From a checkpoint of a small transformer trained on Wikipedia: 10 layers.
Each number is 128 + 32 x the weight over its row's rms, rounded and kept within 0 to 255. Layers, rows and columns count from 0. Numbers have three digits each. The size before them is the row's rms in percent of the matrix's.

# down: layer 6 MLP down (transposed), 1792x448, rms 0.0397, rows 1581-1680, columns 256-319
# up: layer 6 MLP up, 1792x448, rms 0.076, rows 1582-1681, columns 256-319
down1581 093:178114119120119132120176131046177147125121087170129190140145074147117178149097111140181176148114106211060120107162083150131172154114182089136106097164143116073167095133094121127118094121066131
up1582 096:118113139142118106149119145037112129080102124062111110143090142123128129128089130168216098124023147172109112088122094139154168137109117136130133180103148141107120152162152048173144083111137132
down1582 098:136113162080135108118096116144114213126222128155109085157159126138138168133146140139127124139093126140158141155149117035115064116109130148140138133148126147116140147094153123090049160122159134
up1583 093:145148139146170076113077099095065130111168138083154102152107113097153121101138121127087174207077164106136137108113110121130166145156161100132096133161125110141111176102156108079159214099157089
down1583 097:176136117210090160124149083086191173074132151115108094085152118136103116115071156141101148080115144064120150127111139138171132123112074118126145130121098089109130187173149181105132117154156128
up1584 112:095107174134142085141108139168079085138082086127138144099167118068107137197173095120155109096127124090103083115149131131079135117116080144111108110143151154133139124157091166155146121126112161
down1584 104:103176161107083099094116098118180120159143166147126136157082086145143147125135076104146106125112118125115111167071137137153167076118114133188133133103098175130132173111078104120087133123163088
up1585 094:075193165153104108102128091125090118128074118149163123115111172145122149068142115099114127173087129155149129098124131151084119134112122143092074086127127112130109099148119127147118109172169098
down1585 097:204088088140140139136151169186170178142148123071075085124117081137119098137158162105126101062123106085147124141082183109189146093135147096130173149164154143133152142108115100141112178166067118
up1586 100:157192162111102071106111126132095144107190094109067164139118116120148126073080071168074129091121155111153103121129145147134127143129161091139164140160113163161101129089179103132144076089107115
down1586 094:146130072177112125172154097049164115159106135109083073136093123158145123112084153104185099200121116046069095176077102059130163091093095123099203157134116096104181085118138164131137069232136145
up1587 097:126083173136160103147092133086137152166141171050148217152113104184092128117158125084140129190074169129159042081064128157160111172145103096077103153136115150169065130133135137098077145117240132
down1587 102:115177199136117138120140071147054138151151123146157062159147137139173187145136169111090192104165095172145112121185091106125107148128175085112148138138109098102146119148141100099102077137110128
up1588 091:118157051159105144197092110090136108112173143123130086095133110099165140119090137109106123131110067127080157078108112108149154068119122077149125131155117124150122132192114104064142141126112094
down1588 088:155076137164135111088131105128160180103143172096137143203133087105109098095180127073154152147114145134126084125065138190069125136165109202114126109132142091109107175104105110056084094117106076
up1589 101:135120094145114124125154076142190198129147160139087124124151068080141160105075127113127146125106126137213113134151097122142140124165185110046083148137109134084124153128095114084116089116113149
down1589 094:094077128148147077113137146149133136094121075152131109192133173089162177121143118155136189136174060135072164141121115140094160158095152157155102174113145148168121110135159111146129157122128148
up1590 111:089139132131168143138113148116146169112108187124134152159100121104173142125060135101201124091099146135095107096118103104113109115125134152157109138123206022118117067214122107089119085173096172
down1590 111:157088137142114063082175112129129121116142114171129118106107121142057082088142102206069142175161089161136128060148149176117131129112130158086132114134124126101143163067114109167122154063156072
up1591 105:144075098098111108161121126098123101103170125109077154122121092138139097097104100149072135161122137138157135104156164111120179152140068184071108163156191138122124219137187153129114153128132124
down1591 106:121172134211185158157151101082150115156157115158149143103129066139041184192160104132086115166133108144135125093124130180117219088114132196180171119149121171127126139142145141141080119093133090
up1592 095:087180104118096099133107071098114117095161102109084144189115096127113116090111132080153093114150127120158064127167161106157157080126157167101122098113084124128096169126165130110159120130106133
down1592 090:152118117123150103087143137180136109136142160133165141023090165149160135137153066171161120129116138129121121156113057158112108147153073130110152157132118120134122099097098164119126158138143128
up1593 097:052127112107133105083113140146104107103130081175144119139142184151163084045131158106135144114118058076094137100133142079144112131149148099085161090214140165135124127173113123142183145189164087
down1593 101:130078145132113150159092166120160149123134153036094137133135119134110134095083069101131149097132155154175159129153175138188096136096103138206153113037106165100104109136153132104118071123110148
up1594 096:098149107118146074143076113117151133145106138195132156128115137107110158085120106160111117150200142179079095120143136102165127084079131128124083156121085190134136089099151145156169124101102154
down1594 094:149104163105104241135130082156105063152105174158117114111123161099137099165092122141132063133113103177123127060159151091163125169149154093174144122144097115113160123101154141093112136162109077
up1595 101:155100073170111110115119076163092121131067163140145155161151098164133083103089135140066106087187109120164121165164194166140095126131133122112105210109153149100118105115147174094130103145115033
down1595 111:116137128120209179156160104120193136200110123141095149084110115136126133121096125124143154119120157179156185105165112145151110145222106106173106118179098176116107071107131127134165148124117114
up1596 103:138130104136137110137139137185145115111087191136176199128126108083101133081112093137118141118135131085069064122112045125063129167153105121152115183130081171107117122080192123145077091131179097
down1596 102:144089144143124174110087147079133134122133125122104080188084150175165098159080164116148175142172135134167166119128107128070097109055102138061196114170131066171115173147124106138099150072131188
up1597 101:155142108124114145154123088190152140116161129181107128155156134121144109132144150152144130141108137158104163145093177073116160065128073116138151139129144164104116168075118127200121112168153097
down1597 105:148131129130129155118142086127126059144095110099138155152149128102110073153027063108147109104138089129108116113061151152148077188080123159222119155121121111152136103164086147085199167061153094
up1598 103:154104178183154126159083142161113163141123116145130178100137113178102090122133151132107074101099119082113107104151106111093174189137138157137136094128161093080152131128094193124101038138106180
down1598 100:137140128136152153128173150114150150160128154156101137126129127115183114175119140108114159120197165146134129125117113163135108126147129103166140149176101098086139156130151104156132128145148109
up1599 109:175093141180145184117160079159095176090155123132101079140117090150130139150160140121093134133104123068112089166057117079167138025121154103169150117122119137162163148128114178145112099037136115
down1599 111:117116159127165132161116157134179097168048116098109084120184123128123179148149081129169129122156138147200220118133077093111157160092101179175165143052101130073120149094113142087109168158089142
up1600 110:151153146147106153137178157123098161101157118151152178109105157161200134163139146137071071118155129146129127117132084143105120100119207103056106082112161139112114152120094174171119152189102076
down1600 107:129169131143170148110128098137158113137062092156092069091138102105140104102140144084066189103134108146212110151157155139102121160135137114169152143137094112097190126168079155085140131074153106
up1601 101:120142153101142147147153110112171103127102115122071130163101068118156158136140133185142169090126115121142139102134145128082124135121127064131073141066205085120122150094060107144142153164118109
down1601 096:109084157091116160152141172166135122076101113115156097049125122117111158112160139140160127039085139076101171157179115136081102145121103136102029125122104096126121121131149191105057118118162132
up1602 101:127085132064181108134084127091156196123076170096117171141108155142133077129164143159096125151109173155117095158164081130113158124102108142136123120096169098149163125136140121109098120107131065
down1602 100:114141102141169120117130104137150121134136161121067141120114144172116162096118163111112129170139129109109148086090146078122122169137131132150101136081154147128127129048153106121126126127117128
up1603 081:121148119109109152089068103140155134136103164099082086106116124164195193090103083130144077129121167109156137149063113074112104084136165091123187093116088128148118148146172133121161089118144166
down1603 082:180173144160164091129094082111189147105142114104146089174098121123168123164132062135106128179113122111073124093159165158091117135133068226157125167135138116077170125134123134150099129091081125
up1604 091:084057097130166127139110152152143145155104164100153116126111122069081133129089159134099126115198107075127090099157179174164133107148154121073132157137110126180130166154118116118029083117108103
down1604 093:174203188151084139137161147104139208126124179111153120171088116096153102091066136185098121117122138164130138128155146139118116146112181166160072097112163085092099184088121164175110150129181142
up1605 095:194190126111137171137075123117158117083087071120111123168080162131059118139108085151123088104149124120164052123151152179086137152128161163156127130171094114060114085141125114157101151175093128
down1605 097:122147098098186122101156110141103092124132192148136117137164117054106029068128098181172157073160115140074109118090146201143151154144135119100157081086076127125204119141138115167116105179113085
up1606 097:103202160118113100073168143112094104074145103116110112112108147161135083101096125151111077084133141064096124078105072166060187158134147177157131109111119097129120081095114113138129127085149095
down1606 094:144145125135123146155101106130105105099125116073126124105169127102078142115151071129108112122173136208167186082149153120134070136125104092125150122167082140166134108197200088146072175172130145
up1607 094:144119128085136187152063112128100107107149124035158104112121175188096083166127105194129101140163110113121106106130125111107150154126115091122185190094120120142138094180116143120176148116151185
down1607 097:176137168156170133115117112126083121182144132141187110093073154097143086114176103158176082099136146152110141108129130132145153062128127064135066131186132082138158188120072079074106091118160087
up1608 097:134149170141134108141120151183086124122108125138135159152120026104162160138108111154097109097113139165129137119116165143153096109132173174147048142121125164127140118125176144078099148115150121
down1608 098:111153120232119161105140191092119108136138079131158093162187106113132109194121144074081109101104104128169098087157086139112178137166091125172139122198125083144136105140097153085133135069147137
up1609 102:097157159088120122121151133083147159099158137113060158105124153091120098126130098155134157136132096108143091098134103127088121189109102100101133130137181148206184164175122124101137159109117068
down1609 100:111153125162139099120136073129111110138135160095153096101093114119091113109124070182160111076150127159138150159097162160118113127179102080160173083167135128153090137116139132124117154128178148
up1610 099:140147150073093108102074127160125114104076132173177143092151168153112084168150087139129123155146131164170159104097138126109160151154151125141164129113180162104081157149082149104104181107147184
down1610 099:129170151156115120111189144143135148164133131115157086188103111173101196139113145125104160086098122132117102108139188099134126165140118132124107063145065112122162103139196121096185110115054136
up1611 078:137132138104121115096145157119113127173116096071159112185178157135173054078156190130140051112113137168116166091098126141096134134099093031131135096100114121076085162131069126107060146098134136
down1611 080:144127122122116173161076056187143114090085096168211159055050095130117096141141122204152177135119102103093094115125119071113156165103124139156079178077076178210182178111132119149137132143129089
up1612 103:134077119151177138177110092110111122103155120078085102116073165100114121167106160151152095090101143071152122085100147163123113084080156120130110126205112119157097124187095111192139164181112166
down1612 101:087206080117145125063097176102148135127166139118156150096151134158096075136163098103166151133119110172119124118202115116146207189123126098113073176091109143082098082066141110087129116110110123
up1613 104:152058098079136129112164144119144168142157137100098164134111137144086109158165105106192121118144162145165081108177126158119132066184158075102129140102114148058125096105122147164150128140136111
down1613 108:121203151143155141091163183107154154152096110139153085147163097125109101174094118133094159143083108088138116154144182033173091141114133145183168111136172104130138136124166070093155106133149115
up1614 107:113103144102077154194051122115180179110114138137042141069146089160149120089147098108104154151155110174126100126127151162111122157123192098064072165147117154136103147195142088122172076142128145
down1614 111:141088133154047120138162148176156127133140113121175117159167139080107061135117066166135082132090176137162125136133160124064146101140059189112114109128140141175126132067096104131167178137102143
up1615 105:150115082140191061130105174149091125067185117124123074113189081101127145081059119146183112156135152116143109123127160182160174143138139165141161115148100116121159177135136143115177129113138105
down1615 104:124143145209168152099105180124166119138095111183174115099146096096097156166134148191156132121143109104105164164098115120115142073125137115121138151121097114163129104141136165064106137108120141
up1616 096:092146118107146160180119197157122111103095099104110124141158134204110167042046155185154123138161129109127124157216141161122198115141130140113135138159056087106098148109089132140128088124132141
down1616 095:165123120129171119145121098074144183119164123126134084173119110141169101144064173130078113143140111190102129088166074127111141095086137148132159162124122101106136129101159087074149122148046170
up1617 098:084090103071140118196087131121165156124133126122141160119055115129149112199147166100169096118125168074105076097128133147083140119152163092108109113109154110167096104109123125151064158112114157
down1617 097:135125109200089065144165129099147151102169132094092084139170158159132111128142100162169185118107164194137125123105109142134122150018133053124097067155117109059210138177105099075091136074129147
up1618 093:058112147125163080159121158118149149201106056129111115115102151130170147160130151188111111114110165093156142161149133131128146090076114083127089074162095149134155148113085070152143137095119104
down1618 090:108184125142110151132148145087087151126118153148157143086161132115158132087119107111154125122164104174119105130129078118131159173174140166130100184126070104093104141108146164113158119089174159
up1619 086:148147136088126109111096112158157126075119105126141111063151101120092067126164142139086148106119076157159123146156157189063120068086179152117141097083129063147143133182114103154126125165150143
down1619 091:148115121181156133128146181122093151138153195134093084131125144098107118158169103065149099156148117151143142121132164121123151153108113173134164097134118192118081132146108067186176161143127076
up1620 098:128111106135133185105161153145116088100111132092158150106090155157079073157098139186121112106140072127147104131160201119107147143083046114146168146150119083086083113134129092101069149084096148
down1620 104:087164130174156082098168118126111027147106174111127081101098132108145141209123150117131191119101114076135192123157105162083155126149144209154145159107139155095162125098074115110138142130183158
up1621 097:120103105113140114069077096137129141088135186139101123110122109120107085116123116106151068131116130126130120109134103143115157121144123159163170117113126176094140096108104175152147104120135117
down1621 105:144142169120119093170112109081098116162123099161130138159103105184075088107157096097097133109120132131138116176153181123126153070145120127147182156118125113193109121123176138097059121157090157
up1622 119:078146209156102143103090152116057177133166092097105175099096147154114107156144135140114081145147174100138104173165197104074102117136152194137103140174173123104132115158141169119146117067100068
down1622 114:153144149163152176086114140113075147105179075106149093160175077099170140071169114145075091111106149103168152139129084160149090156121084137120118064156075150163104139123075116165175108102148145
up1623 094:161106079128079078097153044122162121124133099143114119095058143127146171126109172085070080157142102119112163100157156107117117159146186141071145149189142143085140124105161095122099101069111113
down1623 096:127138154158136100144085099114161082109177136095141127164145131124104110125158099158136167132190070125134127119154170127132162101113140083127097130136139117194096063137138107109111100110193115
up1624 098:189142088154115114134112147138166157100090091112145115168112053121139178129105132155139107117082137072103143119140141122125164117104161152127149192163112089137162078084114154123183166181144152
down1624 096:171129118102112113106113124133128115138195156153129129153122125155161097123141162186124113111120091098045069083168199159137139112113104150118126131134120165125153144125104160140126129175144106
up1625 107:148127108088120139173150146157093128208167116103080064108106098195143108062115152167141080144181104190144137093181117116138132090159105098168174091095156105124131149098106143104141154115148121
down1625 106:126173063121121109128143091131134109111113192152128161130146110145147118195187085123094149125091082138106103147169163102161154108131078147117173087145123202173157155169151107167151065142160126
up1626 097:125135137128087109124124144144136128080108170153098125117129160126110137113087128181144096187144110114156147119159114216117094114063127105142133178188141129021127169129135068071125137145135146
down1626 100:131128117081177179101138124093125120128115094162112157141115095157161109144171116165058128158103076182104110121094189143187144169102076124163185173133153103178109130105076157128098089184099185
up1627 106:167124134128139115105094079131084139124129064127106138190094112167149051145122085126155098097112124106074133110127085151145127097121165107105128103171170198120116109164142142109147171074153099
down1627 107:184118118101118130118121136178139113129140142149129163122066087108126152111131089026169150130116180138148117129155124099129151129150129154151150154115113139140115180107135146163182141149139139
up1628 102:166165131109117172137147149130116107073142094138149122150102103144111121114091178102131110157115186129172134085090074150116099161101127095077089160107105132161123103148137066115143155132125139
down1628 103:102147155176090091076129143146130073134093125100133146129127079143143116147102068117144142071136160070127156104145106144131165110119096152172127100144116116129119162033110092089166142103129147
up1629 107:112171139135100164071184151109088121078118151153134114156099153173141156119106123130149126150174070202150114156114141130066177128127141118096119124139146175104104156188086075140134148089138070
down1629 102:122098154109158114174123063121176137133142164083148147156093173153095030114136090219069172149126123117075191163081095116115082096182160128158076111112089102101178098072100107164142046142122140
up1630 107:191173129147120149109133162083112202111103112101120076106123124167154104102207127198104121117140074160185162167126151097144149101079164137134102090143174134169110178108118120084132100084100149
down1630 106:150149150155136102125135089073111167091120089156200134172148147076113110094183081150077128106151113177127168122153132090136147111115181101127173165099168126137154135122078147146104125095158105
up1631 084:150145116137166144111141117094096098118060107122102138107135176203076153130134154137163130148118143157185169167168095114150147124123115092080092096096088129131083102122062066154079158125145133
down1631 083:121155145145111110090116128086161118138101183178105142194125105136134183095122106109141155072091111078063141115101118132193087144157103137153115163125150085114124126151155148078096131146133161
up1632 094:164144122129159033181122144168064071142156122104113192127094134074111201098078165108165097082148107093144100070132123087103125144121108124138166107121078171152100120146069115176150131136132121
down1632 094:074136098156152125103128098111106146164112133156111130129077112183130019151133116108123126146115121155165165086090183178140109091137111112115109105118146123136162127146098099101121127198107125
up1633 096:185151078153101148144044157091107144125126161109120155115112156121066087111139186195156156120111114067155146121165115178126073144132171156100126071133127093132091150141149127150146078100132093
down1633 094:138133130130098115123125147108146122104081140180090113115185148121151159115169074141132135112178162196080138160141178185148107149118080079102187143121136175089119112167104103109105093137164104
up1634 085:139095059180125108078111143073113130087178145203174134107124097107152139168119088142160102166173124134101143128093088149152226126094125146124128170146159141137130136134111166138043138112150126
down1634 082:116090133194155084150141145172123121121142111137163111183162141160143149155093193120101046211082103138131141121100098111144077080058160194125138087125153131138130090116128110164142113133108107
up1635 107:122110158139082159161128145110095080166136122079114107111133113148138106122150114112126167180221103100098078134120087158105115150105133084126086094177141134177101111145144113162136059141128090
down1635 107:119070149167090103117130181137104175106137130102114097093116144145135162185111120131146148095166087137076107210096112119168136157098166068196138142099166129132079122106162126134101162039126118
up1636 090:137185118109124142117112096146099119116118030157144148141179148195129140124120139110105091142195155101106109120059195170122134140108153050075113180150137156122099165136159095077180137111099144
down1636 092:171126141066157142138143086081123127137152165159141121154111096123096124138135174139113100152130098137171145099165073077070128074067186179119141074135158116128090152137139073100198192133095121
up1637 088:074114144116173121143071148123143079160173155141161114192156158175128166168136142146093149207094124105136127115111228108139124140081146109138088167104150154088155144250185111131106149165165108
down1637 085:169143131104101106114097147145179122113043147122077179098132108054167130148090160108108131135170080177105096144070140181079139136173121164121159115172098101124087090110091123131151140106104096
up1638 095:116103135099143158134087120116173181074072136125188160151101148149083125102134114138113163140103160156157105155131146145130094129135147161109129069149174121123130118164171139132053177100157098
down1638 096:119170129131086135114167125082158097185069144139166062122139094147152155165105187125161122118165106116155105111073072120112153128167163151073164165087152067200153156122086161193133107127152075
up1639 081:140127108162163126110097088092114149132122146100095108109115172114145111145125115129115107149147145142141142157015126088099097120110190119142113074136198066139120106104142112169148175085085135
down1639 079:121197166130148081171132126133155162054126091116128108181154076137133133123085088124097127157110140137153132105127055113124160120125071146166133153089119155138076126183129195085176111108115045
up1640 099:134099134123117125087103132115077159136113106114140102130127134177154081108132156103158114189111114121131081119126136101192127099080129145193076122166155127168126093113208141148175202092135148
down1640 104:163108082157155119054152138135138111111104169153131119158137120133085030108118160150134107122108160119108147137094083096147113155198178082116134107145115120041106102133100106068124138152174112
up1641 086:152135110106146197185153093129123123117173158114223159087161156102178111125164147151137134134132069131127110159107169099186181160159132055139133079137135127149083136114086120167056122089148124
down1641 087:153137145145109130128124127126145133115210080114136080093099086152121072151146095129133135087117153068150113126162094146088137156112102091176109135124148128124106173110146104104030190118118137
up1642 102:107146127101147128177098110127075098132136143095110163161169110136055115130093137122164136124141098093098157168073137090091151068115138083118132097184174103123142144117090140146147072195199151
down1642 106:145114087145079095154073112090123185152147167119128077150202117101095119088123194178107158136150098115116107161179143098105103125136143070145114108115132078125114090138189077150111126163112086
up1643 107:101186098078138056174133121107148147172099081168114155148093121133140164128160106095159147140148123121131108151107155144110148087170120153099074118093055127114122126087084142131098121076133103
down1643 109:139059132144126131146168128136105128094103228107111161126171105138128136122114157151111122119099152120147150156157129115150158135134191083184119125128139132156124101083066080128081073120137172
up1644 106:172111129075117134130102138115116147131120079136068127117123122112141123117106034153139159138123105134149071145056128130192124055104140134072189140140131197082089186144153055168139121137137053
down1644 109:150136189130110191200157112156183153040162146117152137203126158077130130103105203139079136105146161102124139162110086121139153163142076149161122145068104091079101074169096171180133082131143167
up1645 103:093142190215096105120113117112123133123153147102144102167169114093088069090143091130108142160116126125139138115085108085154112128102153181160148132139118102125070119137129116090127158144088152
down1645 108:117139082109142099145186085128110155120122189100155140149102135120117166087171119112175128214143123176130187107151138201147118070144101084176169162114064086176176131124109132130114102151106109
up1646 083:142127115093109117122083078133161104105100164076121061127149148083144067127084155154100128168168169143098088202133142171162177196169122120169092105103107117114147121159101150102097110172125117
down1646 082:121084118180156115097146132123141144095133147149118114080184126110116134067155092173155114072061177106093128144205128097084099099102049154140135168196202183138149138114124177121122071102136142
up1647 096:163078099113163125136085194114103123121144168160069049119101130125059143124110107090134137155043103162132086179112152088114097118081098158140146145127097070109159125190124098127121083090187150
down1647 097:140113159172070150078182164124104099138146186140073152174116158167097049050147144081093120116069085148211157131091153135123105126158103164171137130133169157060130121158135087228137122148068068
up1648 092:117144172128148111112140119101118149076132113119117150110142155100187128119134081112120166114145161073203135108144164147104133114105069123138061108111152154107089092086059086090034055101088136
down1648 097:150116134134173101158116104145165182186111133103132147143083173186096118107124117175161121145126148181174086096087126102133136132148140123094129098091137159094124087198105100117195158115050124
up1649 105:087119108129121119141121133106167065168126096116160137096190064119094134161131074104120143111159213117160127073134136128186114150126148150139135096153141107144147141099143131118123150138147151
down1649 107:177139130093170135113154097055143144117111118170152158108116120124129122136148105168097098155048127133117153121123156181131166149120083128163174134158137130170118122159146149063063116145085101
up1650 091:191098156140099155126092057119137090082177107166146131092142154122148163151090167126126162119105069188108152142112064149138145145137158133134184097067055140034067100125129160116129152125170136
down1650 092:102123110131093081128126161060179157051148132129120116126092116159114078144067131149159063146047166134119145139086128107069119166087111254112120147096121154174173141126142096149129047099115141
up1651 092:128090095051149140089133182140116125095145106171149194132102086135116137144054156143136113088097129109100137135171052169170177169122092094101126090160127086119127140123181109147132083125096092
down1651 094:123146104194118145169153129099168125143097203116117122148120165195072079083083123129132111119110068094126136134077132105077111227083137153133162133082133107060145084187155106063175133095113209
up1652 095:149112158083095108123132084116130166162144130095141163174111095092122148120113164156161144145189149112158056090169131174058142124124111142166105168145156150116158136114135106166132097131133143
down1652 099:103111080135138100137079149150118195096109082122098116092151095178194134118112151096106114073137081142121156160137120101142070096157141132103096141147135133113137114201139198113147143170108161
up1653 107:136166191074105138145150096156134151131124097122160131134157086168148121133142092158228107118154153083136113141133171140118117123153092090099071092131120174109090067175142121095117101112188094
down1653 110:116161162153160056147177182123080159172139165099130124087207143111113099100172149145116157092168106133157121120152122139104057169066162156127150179114140131166175134099168128136188126109121166
up1654 086:074167093110109148057071066133094129144143145127103136113128126102130104135154127126107134168196173089059146115147117177164161109130125122106205170124146102115153139157154156116145110130117079
down1654 087:122165173150125135093171161089025194155178181151191168128130111171119108145168060075109075079111089156136081162081110165072150139148106098125168096075128122171182117193147119116124150154135220
up1655 097:163153097040185113104164106108114137196083121130139107097133142148100179117127175051117136075148100087148147151110103164119104091153112156157130098166128197165111047186166191134135143146101080
down1655 097:104116147144105163190086114140095098117151137123125098104052115183140060136161142141090145165161170138117171076162095086128119118135135108115123101120111106129144121151112165079161081142111112
up1656 104:084103148129129188169120119106166103088155078122071112111125128163120111137130177054177140086156151146159144085107119138145122153091122099169123151063122123093112175159147091169207132142107144
down1656 101:133118108125135120093119118067186104132149150151161145096168098091077084150126208159140079121092160156078106106154146149133104197100081085184130105165132175111156122107138143090124126155089126
up1657 100:135117142136107174165101141120108128138152080192157141126176110125123085204089149099143133132107149107148096085092126100091154131213157140158076141087178118114167191125129084114106036067062174
down1657 101:075122066114128097122125125120135124120137168094153153125123116161107154149054075106100078121139163155197096143166068090150177104153085124134126052153142137072127147156162176134081141140155069
up1658 100:183150113141129112073140147138130156126130102115107132138054124136108132070141150182131191119113136099161143128173145159183149149168133168162154186127124189124130120109115181136133135134160116
down1658 101:164115122142113141129105143116133163144125147135126103114107046124133149102014143082096131169136092132139130091102136097082134132108130113107189191168173105140132134130149126129117166088085115
up1659 111:138117139117082169115150135167105170123171099189087136107154126163124164171124094129102101144185129062124176093126132109136181136128047161101104173127078104144167141104118083138147169136125157
down1659 116:110155073069197140131141131125100117132087167152134140114181099100045073106162067209099129149120115137148156088112096062101114114169152104125171115106148131044159115154159112112160056109141102
up1660 094:094164149093083128100054162157108119111124130114116138203129126130116095067148140147113190118144117089136206055181106162133161188130126110118175229162090112120135140190143104130113160152164099
down1660 089:100053159102107129138135134068106131104107115163155144129172130077117144137159089115179113083036124125140076160119141129128157111135141085140143118110077080120166137158117124104148159148073112
up1661 091:141168141127124116118180057105114212084101141134128120128064133136138133143085154137144111159181107152151188158149138113150124195113112161141148181097106102122075156135063126144120123144109109
down1661 089:117139118129095144119143119160173122173150089141145082116126143080146095181145093151101185131114111110144118159196120165147131082112120083100204090121118094105150125096168070094133095143151087
up1662 107:161096114120135152097128125120110114100128108163150101124072121127152139144059104066142158180097096126130110191115127165134084094167120102140161090200074076137117159141175081093090064062161178
down1662 103:136136147125113121102144171161083093159182137170099212116183132120143125103162151131106181172106157179178137122148142121080186129151172057081128165102137119106107148113141149127126110153128122
up1663 089:142063090094128096099056117109154167127135138098127145191199082135126127123107110097106180137195114153105040176145082076140157167108117158121128145073091142125128151120071178097135120171118168
down1663 083:120131123144113069090166127164086109162152108134123139146179145158141140164094146121128108090182130165105116148112115088122115103186176142066125127127121136100155178072174082105070137125120154
up1664 112:121073094143092122063180074151106120127116098139155200085120164180114206155091149145076150132100141133152178148115174127181094098081099177144112145085163124096134148156125076133113158120133130
down1664 112:138145171151054077148090116106175127142100109152187103140098116095195160127137124112166151122143099132147089183108101089087157130148146141097155068129062147132130125137063097165117065139124083
up1665 084:149165139091163123135106103127116178115148110103112145072064134086125105097178157144107154165149119156158174119077132079176130136157203149054156150115134087089066148086124138108065209151151108
down1665 079:161183122149060114123130157180099106122119104105124130155100118125132149168110163114103105139118108082096101154112077083181127136147075152188158104129123132114173160190127102121173142119173170
up1666 110:170142144161159109100100136179140167174119146107158172169148112119113139142102171137111171106162130136097106089094121108114129114165116149108140187137217118131108120167132160137135156071158136
down1666 113:159142139162098123128061099083089132139147094142159064164111143067165146115152184167155184146124175130154148121149153091102133132084117080169066113106090132194102183118164087100129086165107096
up1667 099:114077073128111143166120116122107132079151115111129136175184146158107099153172099175100163160108079167069104097109111226060132154066136162108130150152141111163089117137132067129191142131165081
down1667 101:130198138143155090095091124176215130136146147151154143138132123160153155130080129106151054119105175108140123124171124090124128104172112131112168144096159094147140126162091148111124186103120154
up1668 091:142119133149145154109146153105121164054153127108170117113150111114139163106121167127154067101126126135106097137205085100106149139102150138115132125091098167134126144210131084147166077092155155
down1668 092:156105002086138089120115166166153165109155134093121136109166095130089126089142073178097155148096161086164139144116088161145118114091184114148072140130088157126138139086097080076144156128102149
up1669 105:148157183072106092177125154135124092152089130120160108096156119178159140140146084163132149137118140109152081109124093124157094137108148083101148176080196056083117145067124111088132184131163113
down1669 103:183090166142180175093131086100125087125151131132171151122153158142097162110126121100066108159136127166115103122129099091125199193169112084145034115143167093143182119164142086150121109139139117
up1670 109:094181105062113128094168124155121100114167116130165097147112081157125098154135128129136173198086157071125146192137106145100141147125138163060106190092188119146107143181141195084139081095137173
down1670 110:161125125132087078075121081079060147149211099149124090129181137099149121051143127135068097122149143109164094088138176167145120180119076140144127134155122094170125142127178113147083157131126125
up1671 111:055082157160110121155184101229075130146114070115187157144127158118124119137105176126128138085083149124144114153151121133200129121124120099134051137112163111133155179098128134141150147139122113
down1671 114:069132098123147130144112038096147126123163127092106124128195155178123124123171110141116149106110098177135128106152085117149113101082121118134182110115138141122093051144099060147150089099129172
up1672 096:133180162117138170134163114063149107172033176123122137124173131162151102122170080112115140143063152211117113157135100139170100115097121177037077074131202162060114120119080123150116131149151138
down1672 092:159173158127155117112137151140167155106122140141147094109098079150099105128110197116144080138185175132138094097109075088189120158192148112190112142125053097108161157119082148169135144177125102
up1673 109:168188108127122158101167117088126169107155137130089074099117077166189184094176080100145129155121122160136098135153041168143158145110178122127126158085169150078105119133169155153083117109131088
down1673 111:092108129116127156064105178208102120113126145159185131092142153078114100164117144128110125136155100078137102147120171142069119101143111128080115139069202096142118102107109133140169173131118176
up1674 104:088146152181172088124105135133094080097104055148077111132128096057148191139116146123139119152131148132175041123107107133158082194149107134168143153146153148177145115094099102100103115083118072
down1674 113:171093172141073074142081117109127116123087119167146156068143138170116065078091078148145132142132133097146089182107112173102160153124129108069062127184106123163149138124114186142203122134116134
up1675 092:213124159122088214117094130136116104132115145113132071125100043156092154108121126084148090112134149130102066159138066144139120117134155120152087139168140146149111193104139131131126133120153148
down1675 092:061133094198122073075103035169073159132170122109134189089067186123133122118117134184169152095153110118062123116132091079129108104157162083123119144122123132131143095107079111096116063130112183
up1676 122:077069127074161220072067078098098133162113131161093134128127126084173131192146128081125144152163170095067138132121104092155119121135096149081112176120100155121147123112122145094094192064147127
down1676 118:143074135070165152107197135143111156128091117117157125163114170104142060170087182115126123131080124186124128124166096122162100140131143167108103137147076135115157082167136155141149120141120176
up1677 096:072175081119142133156141150116112131122064129140095121119126115081159136135119143161111100122183128107134123164144185096112120097099197118107146065180177129145133148129166133104072108084176121
down1677 093:188135174185116122096151219158127153034170122116124102180125168113129132095105122114164084128113100174115112126127167138102232160133095098107102119116124133133122101115143081130135079123135084
up1678 098:142101099099156131142083107156149147071150140167143105169139145140148093111148138139139138143075107122172119074131126146172142123087116066185121179115173148181149121120100157133093154118178126
down1678 097:140149113139128075125127140150107171107116173150098059158186124153140110163146084128143139108136106090127117123116120153115115121089106150192134092147123101144129133161123111112109093117117132
up1679 095:111115128114116134081084183129109172145180125181101132092149147129182134099126163099129062107107076141115126106124130173134168143110081160099117153068138126148113096164164095092115145047192113
down1679 094:125148102168129152169164099158123099164140149071137139135157138134139183125072142126134148148102130133153159106122135147128142178135151116141217153150113118201105105142105175111141161067076131
up1680 103:167113156130064110137132093147106113081133093241125098132112107126163089073096050149147063149128131105175153122159107083139076083079042167108106144179095176210079117108090126121123080056109163
down1680 105:052151097140108087069069075148062133122166174096077133168155116129099134160137228171099168105170149158083175109129228100186168158108128110080132099091092119082181186163120108129100107140113101
up1681 114:128140070137048131144083118117132176076116119146146105072071154129077081173126067131122126132149137087127107133111114151137191115143142079175138171211127135111166092117122128135151123160159176